Weights of a small transformer language model: MLP 320 SwiGLU, 159M tokens.
Each number is 128 + 24 x the weight over its row's rms, rounded and kept within 0 to 255. Layers, rows and columns count from 0. Numbers have three digits each. The size before them is the row's rms in percent of the matrix's.

# layer 2 MLP gate, 320x96, rms 0.189, rows 2-45, columns 0-47
106:149119144151105152126118125212091155089118120158111147138157125116108090092126145100159143124125114103162116125101063135156151170123122120102119
103:094093146086121133141110155107108168100144142092129147094111160125175112116077083153142104133105150137101127162120130159147119096153131111139140
093:125137147152115138149088115117113104093144130132131147097094102123134138147075111111163154143103098127149122155108115159084111159135108151123120
086:103138152126110139131121090138116106160109106118171165124147146152118185168126101139171152115113132131154126138079148176145113128138120108111129
095:150104114131159119125172112133141138142110125142114112132127112139121139118164108144119154161124165107156128131163099138106126184111093182128131
089:125119127160141142123142133113079131085141112120134131088094141122136110153147126123123122102111176164144089105075103142107168136079141120093145
118:158133118118124113059147158111151139136149109100098120131147166121100130175132099155124153113112144175166137137113103152150086150083142113079125
104:131109091112169121161146104124135068112085059134114148112143180130126119118116154091091110154153140107159161142158158114088112155132109106102094
094:126145169119108131135109138132155186097137130186109171113135108140133143172098135149092091159089113097104111122144137133124140119138150152174149
086:102137099107100156128104059142144121143182145125135129091119139086158104184105186153099143150139117146141150135123166130136133106126122125166143
087:129169123107157083111130150132119156126155107171150127175122131171112124112124119119136116128178173109137140110113117135108134127103150117115134
089:147111162141142148141138118102138133128144127150138129128141085073113096135120116117132132150109141124173152133159145156118153165140145107148148
103:121127139167166123112156123151165122116139139087152150153092125163133130115192185108143124150113139125132143101142166145097102117127084140152095
106:132128119107089129108144139143131100118140122112151148125099122175168107080118128164149145064147119090155106154095129125134079165135115102159141
100:128132149158155093095136155137141115110103088123116174130159144086105112159089079130137136119176119097156124152139138163104137171162132090127144
089:150178095086153154112158159115151157149144136140117104085107140110121120137191124134130144128170139125113139138087085094119167129106104141104153
127:084093107151133161122118177144135126107125088145146128129129129168140090146153146094126135156111133119136183121104120141103120144141115159143169
092:093157096127111098096107126078169140126133145125148138099081136129098126130147150131152112104153133172151139129090115121125073120110139138145132
117:110088139151146124113083107111173087122126135159083111110107171134108116152127147159105111138154136101126157092106111146119103117147115142130153
111:117093124104117170149154139118100119162105087118112058167140158125117137144143151124166158145132098136162150165150154088138128137134074142154101
125:080133094078180109116110136115139112111119100146134123121150154131139111129085125146099137128125138163118127154130171119154142176119139131143115
086:153118120143093121121127147118127160129092143162151114127098104153109128117140155102143105110141092125129117144159159165101109095113126103125120
094:124097064144109151138157126070132153126090082119152103108123129104103142130073107133104162144114144136139139155092119141145115151201152115136151
093:171128109159111157156142103112117147138135070113092156139140052070123141108145140109137106113099135150121109128123058130154114123114124127136120
105:137103156099131161147127143163139166142129160125132154114152137136149145139100100117112120124130146118130111117107156112120118147145137115140107
099:137147069107144148123181143141149125122152153117134134080141153115169146158122095118095107119119164144131129117111063132120147131105110094143098
104:138121145084131164101101132142130128112138112113134131127143113102122124142120109182155163129121144148135136169114136091144123142122105094108148
098:183167101112134128111098097107084093161109120164132123114143106114133113140178144079165105104123156121125143121118116101085118141119148151150125
087:157150133143126147145136118094142103106139178124129128112103106132129145118145092124074146148115165099113134152123119169118084126133172131096143
097:142103119117083136136183148128161179169096101111141105128135134112173147111141136156096123170165171113166117158199148127116134115132106132149143
105:119144152108087142129103154147168135111140092127102107127116140161122143150134117105170113116150123127108082134082110104159117132128143092128184
107:109102135148138091105132124113143099165106157128152112099131147076143090107115084129133084129138126144164180142067136129093145116143150084122157
107:107142148168141097167114113145135076149154118134095123136114117155156108099116130151120122172132154101073077119114158112085179121142130105142153
073:159097129111129143147108141136106164107124129178136115122127117094106140139105149074127109087130138136124130129174120096137149106139153134160142
083:132148149118111109166157132112117103110141132147130118108092148112116155145094107134162147151093152110131125197119150097147147143151137130134104
106:139122134107099158123090152124111152150189152134149122092128126111164132098127126114107124154140125071168157155119134167088149113109148099118136
092:177139141106112096109160146087127146139161113132102131083109135113112124129151086113105159156142104132110115129146099153126154138105105100133125
098:126157077135157130085102144111132139092117108147148147121118157182154119113128111128127079094126118127141162119116137129152086151129113136120110
107:131134100114143133117127121049117150161092113110151128126128150119145129109131156162115106141153132087140144154101084110113137132104126056139141
099:124100104101167086127136148130143156099108123109140158150146127128144090108157132127150136107118133101149084080093105126115105131159124097130137
096:176110130115173159132106155146088125122153155119131161141150131101121098165162101123164119111148122131117091115101117072129165134115120084069140
083:093085128149174164127123192086167136156124088139142121101145130117162123136086106155127158139143122129127109143100154118152137134159113083125129
092:124099150133099119125054175116100122183125144157122168142135119129111101143096170094107106138152150145103161152151117128118141095083167077176118
089:139146124156164138139158138104112157139119110146120113129115102127133145115142101164149168124164137145137110175176116171086094162135100130121149
# layer 2 MLP up, 320x96, rms 0.182, rows 2-45, columns 0-47
109:133114117132107112116143157171189122138131137105130080115123105120123129112139136134076118090095142131103108119110102112115088140077126126158104
109:084090106106139134136121131122118160108176117113119136097119134114152100094068138120135170145087116120113133131113141063131174159085117135126114
090:091146122124118133142123097127135105127117109119121159099091086162116089161149156092115100139110146149151088171113127159082097151140129114130164
091:132127134126135102130140138156131098105114097155143121108129131123089117169174086137132074115118140133134063128104146163123110128111150127144136
092:109096106146125124148145089142150164161151117146175153127089102117164094108116156127103137156144120154113146109152147133132145111166134134123144
094:105120108146161067140098126109086126150149102114142129141128125146102123135118134104125109140099105144097130141163141121137181122163145162174147
123:138159136105180119127087132146093134112140111148138131127139083102101081119146132124164101131149120134112153120107140106131124110136130110091131
100:177124177134099126126118098136106139127142141093130121162137109157138143122141114116139118160159151108147133117120127119197119116111112175123124
092:148130122111137142093143112145091074151103126095120107114136169126149133081149138104147169113135153146139145167104119103132094160117130119078147
079:149153129128129125120149173122119120137057105115129124164102145145122113109158116109121122111102121120096127161154118089147142140094088143101105
094:129141168094118126115155103143164115139102093141132141127142127136094119097122136104157130098147137127128154143106119086098111164157147129142144
093:118102114151192115094086122144138140139092117146128149156142102085115119129133115121132103085123114159112131143114104110118130115144104091138137
092:131103130138113082145108179101161110139111146088158169141145117160124122107156178136177150109120131099130131123135121116118082138150146117118133
106:076130127140131112132107085156137186146104124148086114139122150101115144168132136104122088137131111158101144107128135140109126132143167157139103
102:066147143149136112105119135095105146117135135139115150160129142114124156122165089115107181058120093111138125135116126148083131133149111153130127
097:134103127108082155147121097134113154109147100114115154182158089125132085136104129157114081120105134110173114118151143142138065098153129136152147
105:146118099140139132178177116127155120137140125118141136090090123171117136110137155143204120162156147129146112118149169134126127129125143165129135
095:131127107120154095115080164105109144152102143157146133146120110134148135125120131146104120115157116120113134135128129121139086108093093172084138
113:108122168145142137119098071134127112156065181092154156140129123134159111131140184127117106097111117129122100076095122084100124152165113134158146
113:128138151124138159121104148146134154133132111141132115129113179146134092128155150112165106087090116120163158167136151087124191112148158134097116
116:142132115123145168137114148194085161164133142153120129161104119108082093109118120094129111104139150119128110096160125114132137122097148110150049
084:133110142134116128118147098120130136067107162096111110155102101132136133119141156125150102115120119092159131133142113103105077165138116137140091
099:107118079112155163125071122192135103096139142116119139146114121125128077124107132157182137087086129151113108119128099147156114096136110114102115
103:128132122142157159123103168109186123152121125097124189117155081149157177127148135133150137121146135134163099161178110140140115120121136069112156
108:162138103120110168110121159129145132089108131139089108108119168141109122124097099144135183143074083138098102097146096153126149168119164076156173
100:135116121156141072125112087139151132092128140136139116105121086114150120123125100134096111091116132167124147148088111133078117129146128109109150
105:116177113119142167116119114117130154134155110155132131112117115115090131144111101183158165140116145136118140164116109104124148146132138094083115
092:175119103123125123083093105106110127160089102138147114113152113090152098138146122093169123120134117108119167124129121123099132162119158128126129
084:154122151167158141124168101121138091138128118110091128101121131081128147105143171145136160153106085140138127124120149142119128174099104100126122
103:151129093099136134138095125114109094138114082132185074121107132156117111127130135137129124156139104129181145114138110148172121089084149135120171
110:084140095117104099143150159185095144150151113178125153140125121133112191114100129134066153125113099116117136141112110096152143162102119140144131
103:103115148146145162100132119123169093121074184097189086138144168136103136133195136126128087164153098111107116148121113103133152118114129132155145
107:089078140123126146112128128131124136160132155111155115081140153121150162107166109140096147102193132154130123133149190156113104160164103158139118
070:106151124072098103150154108127125128121153109182099055101131135147113094157111104157105130116104103130133085132090151128113137098116132176152106
088:125142131110099136159114125108121097120182134103130116122099088137081197145102119131146146154085144117156148132115113111155094135119148119109141
101:157104136118115146158114122113142139145137114130112088148106109128203176140145111122082131143156137105144138106168131150132167095112112176125124
097:147100129100151114085119148129123186089165135135174132126105095141095126131128106088124118152110126145112138103131105130126116131109147085123129
098:123129117116115078144119140145150129136113169143149151157143132167124116164120181134098091121112144157093070109133130131137109110100147127123118
101:090108115134146141111129111118133139103154152097142161119091110121155103146116083136127130128107112129093147145079135177116105132135122099149134
097:096107158153121172136089144129136111175100171139116151122120130124146179090134103136097100099127117122093099155133107128169122118163140128112139
093:173100129100149172133107143176130146142112121125151176156101115075146112149145138113141141165134131148124097085149085150153130113162166086110116
098:100127108107123130114125141182169145114158162128134155116153148128132117118159106192135112090123106125175147150149132126098119102124091168117102
094:092113128134129097098139112110091111106126110124104096146129106145111105100144167143148086153139098102080164051130125120132095118150108148145163
101:145135136168125156097165133091153133170074119127112092118098151132134114130133121133146111116128084140121130101155112124142151164108188108130169
# layer 2 MLP down (transposed), 320x96, rms 0.17, rows 2-45, columns 0-47
106:125151118121109104105119141110130120126149149151115133140125140120159138126105161166130132127081196165153117087132118138124125176089115119163124
103:107123133089090139107142075120139110151100127145082117192140140142094118104123129103105134145124149145165159124159165061099143140109093134132089
088:117169123137148131128106115149101098095153091086163145116127113157137090184119163124095158095115122155141124150142131132079126166132132098098132
086:117143126135162134198143112136167164124101114136157183121106102168137148162110133133149130191130120145115114136173097120136154125198120142100121
091:131105087127136135148143183127113113132119131135107080167132165094147091129155115112104070108122076145132153129119114115111102088119159099114181
095:100104087094127099139124150129116158137145147128133161153119120105115141109183122131138121129084110102116114161142159104156170132120143119137174
109:107147142118114090097154119156126134124150155133126139127103142094118128100128118149081112103112154168143128170158178144171110114117102180149177
099:130125128140169124159123106100107112121114103160091118170130188124160135152100116132117143130132092177085167150141159102079138132148142084106127
097:125135086119141103082121090117110125113123142101149168116126097116124114111150102132130133149143134088117080123111119130131106131116074106112144
086:138118117107129100113116196171115197138122073126139128114158092100140092136117100134145163115120127117113117129138084135129092132159085124081155
098:150172114111130193103139173151130153102069119134114123133149115113125116131120135134136141122146135157150137146077190130122143125118127169140148
095:120179160153128169121116123142158142187116152144101124107080131097108126113121124124113145092142087119168139114126096140133145149140117116098124
097:145124114137126122148144120165175116109125116112112125149109140149137114113177160130159105110066187175087158127139141127117132135104128142129154
106:102141124101143103109087145139142138167146155135116159125085125131161131129155116114155138130107154154137112120114108116136105087152091113100128
097:136106137144126131185117116120125090148172094128148100107114152113137161129128139054114148153111191147128111138095120111117117124141114142150130
098:082152132124127085083136130128173151106141142191136090119095173141093134097064102121102138116163080126117151109146139119135115145130135129103140
109:098108116139126133129127127120157107144139083152163119094118098140099133136139171120098142106080128114121136125109170149099143137084149120179158
099:122170135100128112123100154132113099115152145148133125155126124135123119100151126131129102142166157142073180167074137129114115114146096140122158
108:131089129098105147144126160109089134108143144097097085158131132152155117147127144095115112109116080114117170125143129173152129124115136130077130
112:138135130123120146143109127140161123171131135125145104093104143150116089165103132087156146088140124086162118162123170096109116123170111130142135
107:093140063097157124141140115124152145135148129119113124143124115144121123121091140121153171106159120147119141139182143136140063123091096113106094
093:152116137111168110109130083136147123112111109155111133152115143123142128138148122117139129122151099135111131103117147137197122161184084117143097
099:141115177139153097117154098085111158119123128110108099115101113144092160106121101143136164115078135160124137170104151120199106158173113126138145
103:113128128114155133141134202124120132132118158119168144100107156142090101130081126165133091135150114112145142104123138100076170146129130101116131
099:096130118139118161129122140123076150124090170124110105109093110149104113133134135106167173138085087138078119107140143125128165110154145150116124
104:150115130203115119139088100118119148129149153144111083111125146128114126138141129139132129145130130131157126137091113118116133143165160134139124
101:149110146134119117114114164139162113075145141134117117150127112140158140092109141147142137167124119146113120121133175147146082102154092174134168
090:098155089095125146145107165128155100083131140135123111139089148134140104140126140107100165081168144139088122152164109097149155113115128115115093
093:124142159097119131180177161099162137137143100122124146121147115131137109135136121108148116091101159086125113153131113140141122157124122130128119
106:110107151100119111110159133133114137155121116120158175076119101121129168131121133181129103125194113154139118087103117128129109119151159127111133
092:168147137096138185104114144081088120136113124113137102147165124147139111158138124098122112149172141084134126123152161151094119137141118156119147
106:150084111111094099114122088083130076105158152111137124153100130131120167168136141089144111147129102132161177131097060112120120099147132115132117
100:122107115167140132101105131156136124104169145102117164148128142100138095123124129103155164141095129131152148160149168128127088114119142135133148
077:154113129123118158176111108150131112174174154158132145163139116105062146127160142128134089081140162147119128102133145180154132133132134147182103
087:126135126136158114118090154142160196147113096134143132124145143174115136144128124134142102127126148112132124138074129104153145120093131154129096
101:123111137092132144127148128136154082109137152144169126133106118146117164145151111152092136105140155144120121108085115120152119119094138126181143
098:138119148087148084107140132121119160145159146089146110108117154175185124128097158124121114119137108145114118160113130134112140127163105126193125
101:138137111109110128141126099146098092120153075125142120110097129147089132106167098114159113128185133126121119124112184165112109133125137115113138
112:175122136118148144138152122117127112091165114143130097147152185131108092148187172113113102154123134102147117154128117141112109085126110170070127
103:088110180124145112143133141102090089146152126179115150124126139116147178102116136131110110105121088125128102110137137110140080102125118128116173
092:109088096114098148079098135131141125099148118126121100096141101101118138134155124139146079177114153122137128109147145162148081100138093139101108
099:102095125148141137088074143135144180133142122148134116132150099137171121088124107156137145111134131142114120137119161113129134071156136127174150
102:165141116090155054137119086096100134169124144145101150133133138120094119111119099135127121121123109129123112144098110088162154142110120139152135
093:121152148085134155112140166104149166145144103128083115094163122135129115143117166144137147148133129138116137126130135131159179118101177163140135